python train.py --n_layer=13 --d_model=384 --n_head=12 --n_kv_head=4 --head_dim=32 --d_mlp=1536 --vocab_size=8192 --activation="tanh_gelu" --norm="layernorm" --norm_place="pre" --norm_eps=1e-06 --positions="learned" --qk_norm=false --attn_scale=0.177 --bias="all" --tie_embeddings=false --parallel_block=false --init="normal" --init_std_qkv=0.016 --init_std_o=0.00314 --init_std_up=0.016 --init_std_down=0.00314 --init_out_by_depth=true --optimizer="muon_variant" --lr=0.021 --lr_mult_down=2.0 --beta1=0.95 --lr_head=0.0063 --grad_clip=1.0 --warmup_steps=200 --schedule="wsd" --decay_fraction=0.883 --decay_shape="sqrt" --final_lr_fraction=0.05 --batch_tokens=131072 --seq_len=512 --doc_mask=true --z_loss=1e-05 --train_tokens=689600000 --steps=5262 --dataset="wikipedia_en"
Each number is 128 + 24 x the weight over its row's rms, rounded and kept within 0 to 255. Layers, rows and columns count from 0. The size above them is the row's rms in percent of the matrix's.

# layer 3 MLP up, 1536x384, rms 0.253, rows 281-352, columns 288-383
size [ 95  95 115  97 103 100  91 165  96  97  95  99  98  89  95 108  95 110  99 110 103  95  99  95 101  98  98  95  90 103  98  98  97 105  96  95  97 118 104  96  89  90 103 157  99 100 119  91 102 100  94  86  98 107  90  85 102 120 101  95 101 113  97 104  98  99 101 109  79 119 118 100]
[[157 107 115 156 124 108 151 167 163 172 114 144 118 124 131 122 143 125 125 140 127 105 128 139  70 171 164  93 128 140 101 128  92 133 154 178  98 147 138 146 129 100  55 132 143  94 126 123 110 133 105 136 116 108 124 137 148 115 129 102 134 163  99 137 104 111 142 182  83 139 131 144 186 142 131  86 126 122 115 101 161  99 143 135  89 137 157 117 137  94 120 153 135 167 122 132]
 [145 108 178 126 155 153 149 165 120 133 109  80 125 124 121 165 124 151 120 119 134 126 158 139 121  98 175 145 121  99 173 116 129  95 153 159 153 125 155 162 129 106 162 150 139 167 140 110 130 121 153 114 102 157 135 126 138 107 152 119 141 175 117 109  82 151 142 111 170 118 128 112 123 134 151  98 161 128 147 116  85 138 128  94 127 122 153 121 129 148 122 114 174 129 116 123]
 [100 131 165 120 142 138  95 159 172 162 137 148 163 176 128  97 105 152  69 162 125 165 150  81 150 130 137 138 180 149 114 129 138 137 114 106  95 128 121 141 106 111 154 104 123 139 147 156 151 123 143 132 135  93  90 157 153 155 128  87 101 129 150 111 122 134 125 142 114 139 130 151 142 128 147 108 157  70 125 110 130 131 111  96 127  94 146 119 132 128 115 119 134 125 148 135]
 [146 126 142 100  96 121 181 134 128 120 147 115  92  82 148  92 152 122 147 130  75 109 150 145 143 116 160 153 112 111 141 105 148 122 119 171 134  95 117 110  97 129 162 131 150 129 175 138 125  67 121 113 143 128 108 135 146 130 139 108 187 160  76 129 162 159 140 132 110 106 172 166 151 149 142 140 126 144 110  94  94 155 115 158 137  77 106 133 161 101 120 123 136 136  93 103]
 [117 132 111 126 150 113 155 109 112 156 105 138  94 127 127 126 152 131 103 150 173  92 184 137 149 151 120 115 131  84 119 123 132 110 148 116 111 134 130  99 127 156 100 106 106  81 149 117 134 168 113 119 150  92 154 113 136  88 121 113 107 107  99 128 116 134 153 105 124 169  99 152 117 100 123 128 200 155  99 111 137  90 134 112 169 150 119 118 136 132 128 131 145 155 128  89]
 [105  75 115 118 120  98 159 104 101 100 117 104 151 134 148 157 208 112 137 123 134  94 130 113 101 143 160 114 112 142 123 112 147 109 153 184 111 153 131 122 139 132 120  82 148 136 152 119 127 143 111 115 109  91 114 146 130 104 172 104 150 115 108 112 120 135 174 110 137 120 142 153  99 111 159 146  99 104 120 129 181 121 170 119 114 130 125 133 101 145 118 121 108 129 137 140]
 [153  74 113 143 129 116  81  98 168 146 131 119 158 158  97 118 150 117 120  85  84 130 113 118 147  80 126 117 127 160 123 146 137 120 119 130 109 120 108 157 157 118 141 107 147 172 128 145  81 108 154 120 128  95 122 126 167 118 106 127 156 120 108 122 116 137 116 137 115 164 173 183 161 120  95  97 156 108 143 130 176 119 145 146 110 135 108 110 113 119 117  81 114 145 115 162]
 [124 164 142  95  93 110 161  64 152 118 143 111 157 101 128 160 134 142 126  84 118 109 144  75 173 160 143 157 153 114  71 102 159 125 113 157 106 105 145 136 155 145 144 136 112 128 145 115 113 168 145 154 105 136 136 109  84 146 167 133 152 118 123 100 158 137 170 117 170 135 140 124 136 160 151 187 172 145 138 156  91 133  89  76 116 138 117 124 171 117 174 110 100 126 116 101]
 [144 128 120 137  97 123 100 151 122 105 115 137 115 154 145 165 105 143 122  81 157 118 104 135 121 139 187 161 143 138 125  90 124 155 147 140 127  87  86 140 152 159 117 134 121 137 173 160 113 164 158 119 106 104 106 140 144 146 135 124 136 119 142 103 107 133 132 122 169 178 130 128 163  69 150 160 108 121  78 120 113 106 114 169 129 183 119 102 121 121 157  97 133 128 144 142]
 [161 153  89 150 134 134 147  91 153 159 175 164  84 140 122 163 142 150 142 112 126 147 103 147 108  95 160  97 136 156 105 124 164 108 136 149 140 109 135 149 144 168 140 155 138 157 172 133 123 129 135 131 119 106 136 162 133 115 156  79  99  88 120 122 140 113 102 142 155 154 135 111  93 120 116 116 162 116 137 103 161  99 138 130 133 157 122  83 174 120 136 138 136 106 126 104]
 [155  98 124 156 137 100 100 133 127 124 144 122 118 136 110 154 149 156 106 129 103 138 168 172  86 112  78 155 117 121  98  89 156 151 138 152 125 149 149 111 133 131  73 121 150 131 134 146  73 155 167 141 113 133 127 115 127  93 143  98 133  88 140 141 164 152 138 128 104 144  61 137 148 139 133 109 144 164 129  98 161 112 120 141 154 173 173 122  87 161 100 133 131 158  81 135]
 [137 152 125 113 136 116 149 186 121 126  91  75 107 126 153 172 160 144 137 123  98 125 126 170 128 154 140 154 158 123 139 122 141 155 100 106  94 141 132 146  81 117 172 134 153 145 143 117 114 114 120 127 132 156 157 131 159  99 132 171 142 114 101 146 127 152 137 152 144 169 160 106  94 153 153 100  99 123 107 143  82 105 112 117 126  96 121 114 171  98  96  90 141  94 108 114]
 [112  99 152 158 130 170 138  97 139 148  98 124 125 100 131  79 142  92 140 119 147 167 160  80  93  74  90 131 132 133 175  94 129 117  93 133 141 155 134  99 150 119 112 137 100 134 151 138  57 109  90 126 127 131 158 128 155  95 117 135  97 100 118  83  89 116  92 106 171 119 116 123  94 127 122  91 165 171 175 109 148 140 167  86 124 105 138 106 118 131 119 140  79 138  68  89]
 [115 150 122 151 149 146 145 148 116 148 136 114 144 180 141 154 152  98 134 142 141 137 128 171 118 136  97 136 133 120 134 139 102 150 156 117  82 136 109 141 102  86 108 120 141 121 127  98 139 114 139 139 115 150 148 153 106  97 115 148 121 149 161 129 130 136  82 124 118  60 120 148 170 119  77 157 112 172 113 105 151 129 116 116 152 136 172 136  97 126 133 120 132 125 135  70]
 [ 94 145 122 146 133 140  83  94 131 155 116 115 114 144  83 115  87 129 142 129 113 149 129 112 134 113 140  94 113 132 155  96 137  98 120 131  87 128 156 122 146  71 119 111 103 102  74 169 121 147 114 193  91 101 112 132 122 143 111  88 150 109 134 144 135  90 127 145  99 155  93 110 197 201 168 101 109 145 129 157 141 122 129 130 119 109 124 139 118 128 155 141 123 157 103 114]
 [143 177 138 125 108 153 129 171 136 143 120 154 128 117  95 158 108 138 151 138 154 128 116 151 124 137 133 129 158  93 116 119 105 144 128 102 128 104 107  85  95 122 143 121 169 154 125 171 151 106 144 127 106 112 141 146  86 126 101 121 155 143 143  94 136 111 121 141 136 130 167  93 176 143 151 133 127 124 118 124 112 136 117 126 154 115 114 118 199 152 134  82 108 155 166 135]
 [133 153 130 158 121 147 144 116 103 131 142 125 128 137  94 141 150 126 119 140  97 186 103 131 135 152 157 122 127 158 147 121 143 118 144 129  89 135 131 127 177 115 136 161  99 148 146 131 169 157  93 116 112 133  74 143 134 215  72 145 110 126 112 103 145 102 160 104 148 111 135 137 175 125 141 112 143 141  97 105 137 120  97 144 152 113 118 134 151 162 190 132 149 113 174 173]
 [154 120 132 123 182 131 148 135 137 193 115 104  65  75 116 130 112 103 169 108 101 108 136 155 113 131 153 109 127 163 129 101 103 119 147 130 124  89 111 149 128 120 121 142 134 120 130 131 128 109 130 163 146 106 100 161 147 139 124 160 109 169 166 120 132 136 118 137 117 105 120 168 138 108 175 149 113 107 105 123 169 148 162 107 148  76 145 109 130 142 141 124 125 139 123 147]
 [129 208 113 116 171 103 121 115 107 161 124 158 119 137 115 128  86 154  92 120 136 105 129 133 116 106 109  92 146 116 130 129 144 137 108 129 114 129 133  49 119 126 128 153 100  92 118 136 157 153 144 117 111 152  87 165 137 141 120 125 102  97 106 124 172 138 109 152 164 148 123 136 139 115 143 117 138 150 137 138 157 147 105  91 142 130  92 134 119 137 137 134  89  78 162 166]
 [130  90 173 121 125 145 117 122 173 107 120  94 159 153 153 125 128  95 159 129 143 146  87 125 127 180  56 150 150 123 135  81 163 128 105 124 120 143 129 157 124 122 165 120 118 157 143 115 120 125 130 110 143 127 122 146 123 129 130 150 146 121 140 122  69 147 123 136 130  96 146 140 187 133 145  92  88 108 103 126 119 150 108 124 172 159 170 133 119 154 136 160 146 129 106 140]
 [128 118 151 137 140 100 118  86 120 120 138  80 122 130 101 122 150 137 108 137 140 121  85  97  99  89 129 128 136 193 133 133 119 110 140 125  96 142 150 118 147 102 140 138 133 138  78 111 140 136 141  83 144  89  96 121 145 100  87 102 111 161 144 110 121 132 102  94 127 127 133 128 166 158 149  97 131 156 130 141 126 135 151 134 109 114 142 146 109 135 150 145 124 116 118 142]
 [160 133 132 125 138 117 116 117 162 127 120 124 112 132 139 162 122 129 121  88 117 134 135 161 125 109 112 120 135 106 164 139 205 143 104 110 125 103 123 162 198 152 126 156 142 144 130  87 114 136 106 139 145 147 167 125 113 128 116 109  81 150 142 131 109 135 146 142  77 123 106 169 139 169 122 146 111 168 131  79 105 126 109 148 137 101 142 101 117 147 161 153 153 135 129 125]
 [159 121 154  85 130 134 138 140 159 136 159 107 149 143 110 188 129 134  72 121 159 131 124  86 134 119 153  93  84 126 146 129 146 109 126 108 147 144 111 113 140 145 148 108  91 137 190 127 124 119  97 142 130 112 130 119 136 172 142 128  94 101 153 126 129 158 113 119 135 140 162 155 142 116 143  99 118 107  99 147 108 157 116 138 104 145 179 133 127 129 100 180  98 108 148 118]
 [135 126 144 101 111  77 135 108 141 122 142 108 116 115 131 127 111 130 132 108 108 128 134 142 134 154  82 162 118 164 171  54 122 144 124 121 119 113 142  99 107 119 119 114 161 118 143 153 120 117 135 159 108 114 146 131 129 156 122  96 162 169 112 115 131 125 142 150 128 112 148  68 147 149  82 123  95  87 164 147 144 144 122 122 120 110 142 112 143 122 123 132  75 140 137 140]
 [113 134 140 135 135 110 186 154 106 180 112  97 102 133 133  97 148 153 106 143 164  85 178 121 155 138 142 115 140 115 127 161 140 140 120 126 141 104 152 121 171 133 142 117 135 162 140 132 136 109 146 149 170 142 163 100 114 133 166  86 105 128 171 103 128 159 115 136 125 110 139 129 153 118 147 144 164 109 105  83 170  96 153 160 118 173 104 147 127 138 165 116 125  97 134 155]
 [152 122 139 141 105  66 118 130 123 114 111 110 101 156 111 113 133 143 173 159 135 163 135 129 125 125 166 136 131  66 152  96 119  75 106  99 130 141 130 143 215 101 121 147 157 171 105  95 141 146  86 160 160 113 120 106 115 100 164 127 137 130 122 107 129  98 127 148 142 126 162 108 136 103 119 105 130 119 112 145 109 139  85 134 110 113 109 140 134 148 172 126 134 132 135 122]
 [139 152 158 137 161 110  98 130 123  89 145 140 145 116 130 150 121 137  91  92 172 118 135 136 156 154 150 136 110 171 152 119 152 169 182 127 123 131 120 111 152 104 120 139  97 131 112 113 133 129 123 133 127 141 102 108 127  82 142 118 111 134 101  74 100 135 146 119 142 138 185 137 112 123 130 137 162 151 143 148 159 136 143 173 100 123 118 135 160 114 163  97 119 101 140 144]
 [160 144 106 105 145 124 114 106 108 126 116 152 114 157 173 116 137 167 181 150 140 127 142 111 143 128 140 147 142 138 116  98 135 133 159 124  88 146 116 152 124 157 106 117 129  92 150 140 163 154 112 148 149 153 132 112 100 100 130 125 129  85 124 115 148 101 132  99 168 172 109 144 145 124 125 138  98 183 119 130 122 131 122 124 179 122 155 134 115 139 121 186 147 113 114  95]
 [120 120 124 118 133 124 105 116 121 163 136 133 146  74 112  95 107 106 138 135 116 126 116 120 143 123 153 127 158 137 114 140 148 104 104 114 179 119 108 120  99 134 128 199 128 102 134 115 167 141 152 155 145 140 157 146 147 107 159 103 132 169 133 101 104 180 102  97 146 129 134 120 113 107 128  75 139 179 104 143 152 164 110 146 142 166 119 109 133 123  84 130 115 134 129 114]
 [174 106 154 112 126 116 115 116 134 105 136  99  86 124  97 101 167  56 153 159  96 130 106 117 118 102 103 119  99 120  81 127 111  91 157 147 138 143 110  82 136 162 116 173 145 138 111 111 137 168  86  93 123 126 122  93 122  78 130 157 118 149 141 158  94 105 123 121 129 154 122 159 141 131 136  84 136 140 136 129  86  99 153 110 119 110 149 129 113 134 117 139  91 140 105 106]
 [145  98 123 153 121 142 104 107 144 145 140 161 166  94 132 107 184 123 117 129 149 120 123 124 121 152 181 182 160 125 105 108 109  97 118 153 154 165 154 136  87 145 124 139 130  91 147 130 146 136 153  85 190 103 147 110 107 148 110 126 105 154 135 142 104 144 116 175  94 132  93 127 125 125 106 118 161 142 116 153 154 166 123 132 134 131 165 151 141 103 128 149 132 134 133 138]
 [127 143 124 126 129 138 162  88 126 140 150 198 162 141 119 164 118 121 148  89 175 114  97 126  96 124 120 138 117 128 106 107 125 145  91 147 153 143 135 157  94 111 143 152 111 117 156 165  72 132 165 114 103 114 123 145 140 164 149 166 126 128 166  93 124  83 194 141 145 124 127 169 164  95 117 101 162 134 134 105 106  90 128  89 162 123  99 112 152 123 131  99 156 119 143  92]
 [ 74 112 134 122 126 104 109 135 129 150 115 104 107 102 119 148 135 137 143 136  95 152 136 112 107 118 126 137 117  90 133  93 142 130 149 156  99 139 148 130 104 121 116 141 114 132 119 157  96 174 118  93 140 106 122 134 121 136 137 135 116 123 120 128 137 100 159 136 108 146 151 129 136 135 159 143 148 136 176 170  95 130 158 114 164 125 145 124 115 162 150 150 117 126  69 133]
 [145 116 107 155 103 104 117 129 121  82 112 149 114 106 109 108 158 106 108 122 107 111 116 137 122 150 147  90 178  91 141 111 105  97 126 160 131 125  79  88 135 108 155 123  91 195 115 145 129  84  87 123 113 101 130 113 153 129  99 157 159 170 128 141  87 133 147 128 151 143 199  99 125 135 130  94 135  68 186 123 143 132 144 133 138 154 142 112 122 125 114  98 119 143  98 180]
 [149  95 137 108 154 144 150 137 126 134 111 108 110 128 115 111 148 144 133 153 105 191 150 100 148 179 106 136 119 121 105  96 109 148 145 110 149 110 146  96 140 127 141 107 132 117 153  84 126 176 163 102 138 166 142 124  94 152 144 132  91 164 147  81 133 129 144 160 145 137 178 150 181  69  86 179 125 135 128 155 166 133 151 116 112 131 141 110 145 102 137 136 168 130 138 132]
 [168 138 140 129 105 147 132 103 104 116  70 115 146 142 123 139 160 128 174 110  92 101 187 135 131  84 116 116  90 119 118 151 108  94 150 149 135 133 122 126 156 149 130 159  96 108  87 117  92  80 140 127 110  76 142 107  91 140 149 118 130 150  92 138 153 148 150 101  93 114 116 130 152 108 164 133 117 144 123 143 122 130 121 116 136 135  99 119  75 135 147 157 147 120 140 108]
 [127  91 162  88 112 133 123 119 147 139 138 130 169 113 139 138 111 146 199  90 117 117 151 155 110 117 120 130 164 155  61 163 169 162 171 107 157 133 141  99 150 138 128  75 106 113 137 108  87 133 146 142 123 157 124 117 132 154 101 149 127 176  91 129 145  97 133 141 117 141 136 158 129 118 172  42 146 143 160 122 153 139  78 113  98 115 140 153 120 121  88 166 180 135 140 108]
 [173 124 104 118 141 147 121 122 126 146 186 144 136 151 118 135 132 138 132 145 144 119 107 101 127 161 106 177 147 128  85 132 107 128 138 156 107 131 151 146 108 131 156  80 135  97 178 133  97 113 177 136 109 129 126 147  86 126 122 138 148 128 130 163 156 133 103  80 114 166 157 146 114 137 139  96 138 114 128  98  87 117 142 165 153 117 126 158 121 156 153 125  99 110 111 126]
 [147  94 140 117 165 117 178 122 112 109 126 135  89 136 119  99 151  97  92 154 154 147 122 124  87 116 154 131  96  97 119  88 128 126 171 129 136  72 131  94 143  99 135 111 163 146 152 154 155 140 142 152 142 166 145 122 172  92 160 123  87 141 150 128 179 126  96 127 114 107 160 101 157 108 142 130 144  94 132 142 164 112 155 145 135 136 200 145  96 172  71 145 142 106 130 169]
 [ 64 130 127 175 133 107 208 115 143  92 110 119  90 126 127 136 144 101 129 141 138 124 124 157  97 142 129 121 165 112  68 139  94 130 137 109 144 123 152 118  90 178 183 126  99 141 148 129 110 113  82 121 167  70 116 102  97 136 139 136  93 110  89  83 184 135 130 119 164 128 130 131 108 169 105 155 136 145 142 109 145 129 105 122 121 174 137 135 122  97 132 108  94 150 132 129]
 [103 145  85 186 134 138 126 125 115 114 109 146 170 142 106 100 141 136  95 128 136 131 170 107 124  78 143  95 126 122 104 125 152 131 118  71 115 111 152 162 158 118 140 155 203 133 142 172  97 139 151  97 148 105 132 141 140 145 126  97 154 120 140 131 149 147 121 130  91 154 127 137  88 106  99 138 135 122  79 134 138 137 112  78  81 128 155 157 198 127 140  68 115 123 134 144]
 [ 98 109 114 102 149 130 142 147 159 149 136 133 135 125 150 150 154 163 110 104 130 151  86  91 114 146 146 146  96 140 146 119 140 142 112 128  89 122 149 138 141 125 113  92 120  72 102 146 140 123  94 126 124 120 107 113 142 144  53  89 112 105 113 133 131  67 139 133 109 153 155  67 126 124 120  89 150 150 147 128 144 111 131 175 147 110 163 118 159 109 110 138  82  96 162  87]
 [171 110 103 153 159 126 159 174 143 112 161 123 154 134 103 136 147 130 135 139 158 101  99 146 135 143 123 116 129 122 111 127  90  93 145 110 134 181 129 161  66 130 108 142 127 145 154 139 117 124 113 146  99 103 130  91 143 101 110 120 111  96 178 143  98 122 140 136  94 150 126 104 157 146 145 131 104 160 112 158 114 115 169 141 122 139 123 108 108 161 156 210 125 127 119 111]
 [116 121 171 153 148 168 138 135 127 169 137  80 123 139 129 114 121 110 115 118 127 157 126 103 160  98 131  96 145 134 144 164  83 132 152 124 134 149 176 132 130 133 140 145 143 153 120 155 146 137  91 152 105 111 177 116  92 117 158 129  98 101 104 147 106 140 131 106 103 118 145  93 141 170 121 122 146 136 137 164 174 139 146 133 145 136 148 153 119  97 124 105 106 148 106 157]
 [143 120  89 172 113 113 143 152 133 158 128 108  95  84 129 127 138 160 135  98 160 101 102  92 113 112 148 112 132 141 129 118 142 115 157  71 116 162 153 132 136 119 168  96 127 133  84 115 173 148 146 134 149 142 115 157 169 118 113 146 122 134 154  95 113  87 135 150 128 129 102 130 102 145 108 127 137 123  97 134 166 146 146 136 134  76 102 132 138  85 160  97 144 122 131 143]
 [125 131 140 128 100 122 117 143 103 156  91  87 137 189 115 112 147 123 146 104 112 129 137 146 119 124 125  96  96 123 166 129 178 172 124  80 127 127 127 141 109 115 144 144 172 117 104 101 129 171  99 129 179 136 136 150 144 153 110 157 163 161 168 156 126 125 101 158 128  98  86 162  69 106 118 132 143 125  99 134 127 120 143 104 145 152 179 137 142 120 125 105  94 118  99 169]
 [130 106 146 109 108 108 122 148 169 141 147 143 161 152 167 120 109  94 123 137  97 174 105 113 150 146 112  88 149 113 122 124 109 101 118 109  93 129 158 116 134 153 100 128  85 132 138 100 121 143 127 143 116  88 172 136 104 139 110 121 150 133 109 118 122 111 137 177 111 147 138 132 120 124 128 159 138 139 129 127 158 107 158 137 157 122 150 114 124 120 153 148 123 163 139 177]
 [148 157 147 143 164 146 122 152 119 136 155 151 148 109 152  89 153  72 115 124 128 155 104 101 101 110 137 104 122 139 104 139 136 110 160 127 141 136 162 143 138 118 152 103 130 102 148  98 146 117 158 185 116 166 121 134  89 148 145 140 122 125 130 117 144 130 123 148 178 164 105 110 107 135 132 161 159 113 140  87 139 100 115 134 146 113 113 125  71 121 160 134 132 121 142 141]
 [150 174 115 124 143 152 194  77 148 144 163 109 110 146 175 113 137 121 124 146 113 136 105 137 150 124 140 119 140 127 109 112 145 113 122 167  95 160 101 139 131 110 140 129 144 140 133 174 137 156 152 206 101 144 113 115 105 172 133 122 167 137 126 121 132 155  91 127 154 124  93 147 132  94 125 106 160 125 128 126 137  63 142 109 123 114 142 127 140 128 145 121 147 109 116 120]
 [152 133 118 122 106 140 166 111 120  85 126 107  63 125 124 159 126 128 148  98 160 101 136 139 149 153 135 119 146 126 145 125 159 139 125 127 109 176 134 132 156 136 150 138 103 116 102 102 155 138  99 133 124 136 121 117 128 113 127  90  99 104 112 108  99 119 119 147 161 104 146 118 120 116  85 183 151 102 110  79 117 136 146  87 128  96 133 146 157 153 119 121 105 114  97 132]
 [113 113 139 145  99 130 138  74 132  80 166  98 135 109 163 172  98 182 151 122 102 109 120 151  85 118 145 104 129 151 158 135 156 117 144 107 103 168 140  85 138 119 143 117 139 105 130 164 141 119  91 142  98 124 153 172 119 114 125 118 134  85 116 111  97 123 130 139  57 131 127 128  96 112 132  69 139 121 127 138  69 130 139 153 132  96 119 141 158  97 149  98 193 143 156  85]
 [142 146 155 101 134 150 109 122 158 127  84 149 154 145 134 103 149 128  98  30 128 135 140 115 145 128  90 150 135  87 178  89 141 117 119 127 134  90 163 125 172  83 173 136 191 125 135 148 156 134 167 137 117 157 131  88  96 134 127  88 144 128 110 155 136 157 122 142 124 137 165 121 111 126 146 145 142 155 126  95  84 172 150 132 167 110 141 136 107 113 104 122 110 139 142 142]
 [137 127  86 101 154  85  84 122 147 119 136 113 122 116 161 118 139 122 171 110 117 141 116 126 141 132 130 149 111  97 122 137 182 144 146 115 129 117 158 146 104 115 114  82 106 117 121 163 111 100 185 129 100 128 126 148 129 113  88  93 108 117 101  96 124 134 137 121 115 181 149 135 116 160 187 170 144 164 116 164  90 117 158 117 129  85 157 104 151 148 129  93 124 131 132 122]
 [105 136 108 142 113  70 127 124 154 109 106 127 171 163 130 110 135 109 127 110 162 106 134 142 141 111 148 122 160 152 123  78 154  94 147 125 126 120 168 108 136 144 115 108 117 176 162 142 118 123  91 127 107 112 161 140  98 138 153 129 142 119 116 112 125 151 102 135 159 150  88  98 157 119 141 107 123  90 123 100 150 150 116 106 141 146 125 115 128 139 134 154 123 137 110 132]
 [ 94  99 103  85 135 114 115  86 126 132 115 107 155 133 149 187 159 137  86 116 136 138  81 134 114  80 163 130 120 140 163 128 149  93 172  97 130 120  89 123 164 109 150 122 164 123 115 130 134 114 145 133 170 134 150 126 130 118 147 123  85 126 122 156 136 100  94 122 105 115 138 121  89 173 117 131 138  83 106 125 121 173 137 129 122 160 112 159 142 115 122 115 139 140  86 125]
 [ 87 149 168 122 111 122  79 147  64 114 127 139 105 160 121 130 118 140 106 123 130 143 144 152 127 123 115 122 140 119 108 136 138 140 111  70 116 202  98 102 135 165 173 133  91 120 112 112 133 125 111 145 164 140 144 146 131 122 128  83  83  81 117 105 130 101 118 169 130 132 138 110 113 154 160 106 129 158 153 148 107 142 117  93 142 149 128 139 140 104 128 113  93 104 121 123]
 [152 147  91 106 134  83 155 110 154 111 139 144 109 139 145 155 156 122 131 147 151 122 150 136 124 124 113 151 125 141 139 108 106 101 130 124 131 144 144 170  88 134 145 121 123 117 149 144 105 109 113 132 178 111 137 126 165 175 106 100 115 144 115 132 115 126 122 142 116 134 143 114 120 118 156 118 112 140 113  97 124 135  92 154 147 124 140 144  99 124 161 210 102  99 128 137]
 [ 96 126 120 111 144 134 135 133 163 149 149  64 134 156 128 161 195  99 107 111 128  89 139 152 139 120 134 145 136 122 125 110 109 122 131 139 108 153 136 119 102 141 106 112 108 131 135 150  75 122 101  93 133 100 123 196 122 117 111 123 160 103 102 124  95 125 138 132 126  62 127 126 120 117 158 147 152 125 121  99 134 129 134 104 131 122 174 155 107 121 151 152 141 143 153 145]
 [124  43  83 128 160 122 110 148 148 160 121 124  94 109 133 118 121 104 155 142 157 109 103 108 121 133 130  95 157 143 144 118 107 120 117 149 177 148 112 136 140 129 183  92 132 130 124 115 124  97 137 132 103 137 115 104 184 159 141 151 135  88 125  93 199 145 198 177 111  93 174 140 101 132 108 187 118 115 138 141 135 107 122 130  96 141 122 115  93 144 148 183  96 168 145 134]
 [129 104 130  92 128  86 171 150 143 127 102  80 139 142 142 101 129 137 103 121  96 115 133 146 121 123 105 100 123 115 149 151 165 128 126  51 172 109 142 123 113 136 105 110 124  82  83 137 123  57 130 158 149 125 154 119 128 115 124 140 119 157  90 118 103 130 119  98 150 152 101 103 131  90 158 153 153 169 131 135 168 118 150 134 142 108 120 112 139 154  96 108 138 180 153 124]
 [150 135 111 123 118  87 154 118 192 123 119 126 142 120 149 109  98 101 130 122 116 104 114 140 132 191 162 130 151 145 128 124 114 151 142 115 154 130 125 141 172 143 110 161 135 125 125 198 140 112 137 164 130 107 129 139  94 105  91 111 123 131 137 187 160 120 104 101  82 106  68 151 166 131 142 117 134 122 133 104 122 118 136 133 114 148 155  96 133 151 150 162 117 133 172 123]
 [170 129 117 144 160 138 138 102 111 157 117 128 102 130 104 125 118  95 128  83  73 146 100 140 130 110 127 124  91 133 148  78 131 121 131  86  96 126 119 184 179 136 140 137 161 179 109 112  69 105 135 134 116 150 142 126 148 149 128 111  92 119 137 127  97 104  95 115 101 120  88 150 121 139 102 121 184  96 146 148 148 174 175 136 114 101 119  95 137 122 113 165 147 112 103 114]
 [128 159 132 172 145 129 122 136 114 136 138  98 120 109 154 166 156 128 168 158 134  81 131 116 119 131 151  67 131 130 143 121 158 141 191 143 126  77 123 102 184  84 125 127 121 124  89 118 171 147 171 133  95 133 170 111 141 127 157 122  93 101 116 194 128 132 175 137 115 123  98 122 128 157 137 169 125 111 117 108  66 153 136 140 122 129 176  88 113 133 116 119  70 132 136 108]
 [ 91 147 143 121 168 129  87 119 141 106 155 144  75 136 143 140 104 145 129 111 104 136 118 152  98 114 106  77  89 130 124 131 165 121 125 150 144 128 142 158 121 110 103 144 158 164 110 130 102 123 102 129 155 156  76  97 116 164 136 143 124 183 138 152 105 173 114 140 137 132 139 134 149 159 115 111  73 185 119 105 146 132 122 164 111 128 114 127 165  78 100 154 141 141 110 130]
 [137 140 162 176 151 108 138 177 132 116 110 172 114 109 107 129 144 195 142 154  96 135 151 167 108 148 151 116  87  98  94 149 142 105 128 135 117 160 116 137 127  59 154 123 117 133  88 101 135 145 105 160 150 144  84 132 145 144 123 110 120 179 100 118 151 129 115 118 112 106 158 137 127 110 144 109 121 122 134 132 143 113 143 130 128  96 113 120 150 140 124 111  97 124 142 112]
 [118 127  77 149 130 151 130 100 123 180 135  96 155 150 109 106 116 103 133 135 139 142 128 112 111 124 145 138 166 132 119 104 113  99 110  49 132 127 169 142 137  93 121 147 161 131 165 133 110 161 133 116 111 116 152 172  92 137 141 171 140 129 149 146 135 138  99 147  91 123 137 124 115 135 120 127 174 124 136 119 155 101 109 115 141 136 134 159 148 134 130 113 126  94  99 124]
 [147 125 139 162  98 159 133 147 113 141 145 144 151 153 112 147 143 138 124 109 134  89 101 132 132 124 125 152 102 121 109 154 161 102 109  95  90  94 177 115 111 129 115  96 105 144 141 114 113 145 109 187 180 157  69 122 130 110 115 145 140 101 142 132 113 139 117 169 109 164 153 136 147 140 103 127 130 145 120  60 120 139 127 113 152 154 109 155 108 111 113 122 130 128 112 118]
 [166 104 115 126 115 125 125 118 131 143 106 141 106 165 116 137 100 157 128  94 108 120 132 164 132 159 180 144  89 149 161 121 100 112 100  81 141  99 146 144 170 124 166 174 153 146 143 148 132 113 134 156 137 105 149  99 128 111 123 128 206 127 104 115 141 135 123 150 126 101 146 140 106 140 158 122 101 113 108 139 122 116 129 139 152 156 130 152 165 157 139 164  96 163 121 117]
 [124 113 125 136 102 170 107  95  44 131 145 130 113 153 140 128 120 126 131 126 173 114 125 148 101 101 125 108 128 100 103 113 161 147 131 147 134 113 128 107 160 134 141 160 137 136  99 137 148  72 167 129 128 105  56 140 155 153 157 153 118 132 136 140 123 135 113 171 117 141 177  71 147 126 134 132 146  84 109 127 121 159 160 113 129 131 117 104 113  82 139 116 141 137  90 120]
 [110 154 107 163 104 107 157 115 153 145 109  92 152 113 144 129  89 137 149 131 172 105 116 169 175  96 153 108 125  63 121 176  93 144 120 134 138 136 110  93 105 151 160 157 102  97  78 146  92 105 103 128 105 147 154 122 116 128 115 152 105 148 137 158 178 106 142  91  72 128 115  79 154 128 152 143 146  81 145 150 125 143 122 123 154 118 129 118 132 121 134 107 148 154 132 137]
 [110 139 159  82 137 150 152 148 155 134 150 130  99 119 108 132 138 124 113 159 142 158 107 126 162 135 178  97 117 110 104 134 132 130 124 112 123 143 122  91 115 177 119 164 140 166 145 155 148 108 135 110 109  99 146 146 110 130 110  67 102 137  91 136 150 168  68  88 159 118 116 147 172 118  98 143 162 117  97 123 126 155  77 126 116 148 131 150 155 118 135 122 148 147 142 130]
 [ 89 160  97 100 140 118 122 147 161 150 112 117 111 146 136  77 149 123 123 157 124 105 130 136 137  97 113  98 164 153 157 127 155 122 160 148 138 109 125 143 104 123 123 137 102  89 113 125 160 142 129 151 130 126 125 172 107 129  97 126 163 136  95 135 155  87 107 141 172 129 142 148 111 153 175 157 132 110 146 115 182  79 115 153 115 102  92 148 164 138 154 110 123 153 134 128]]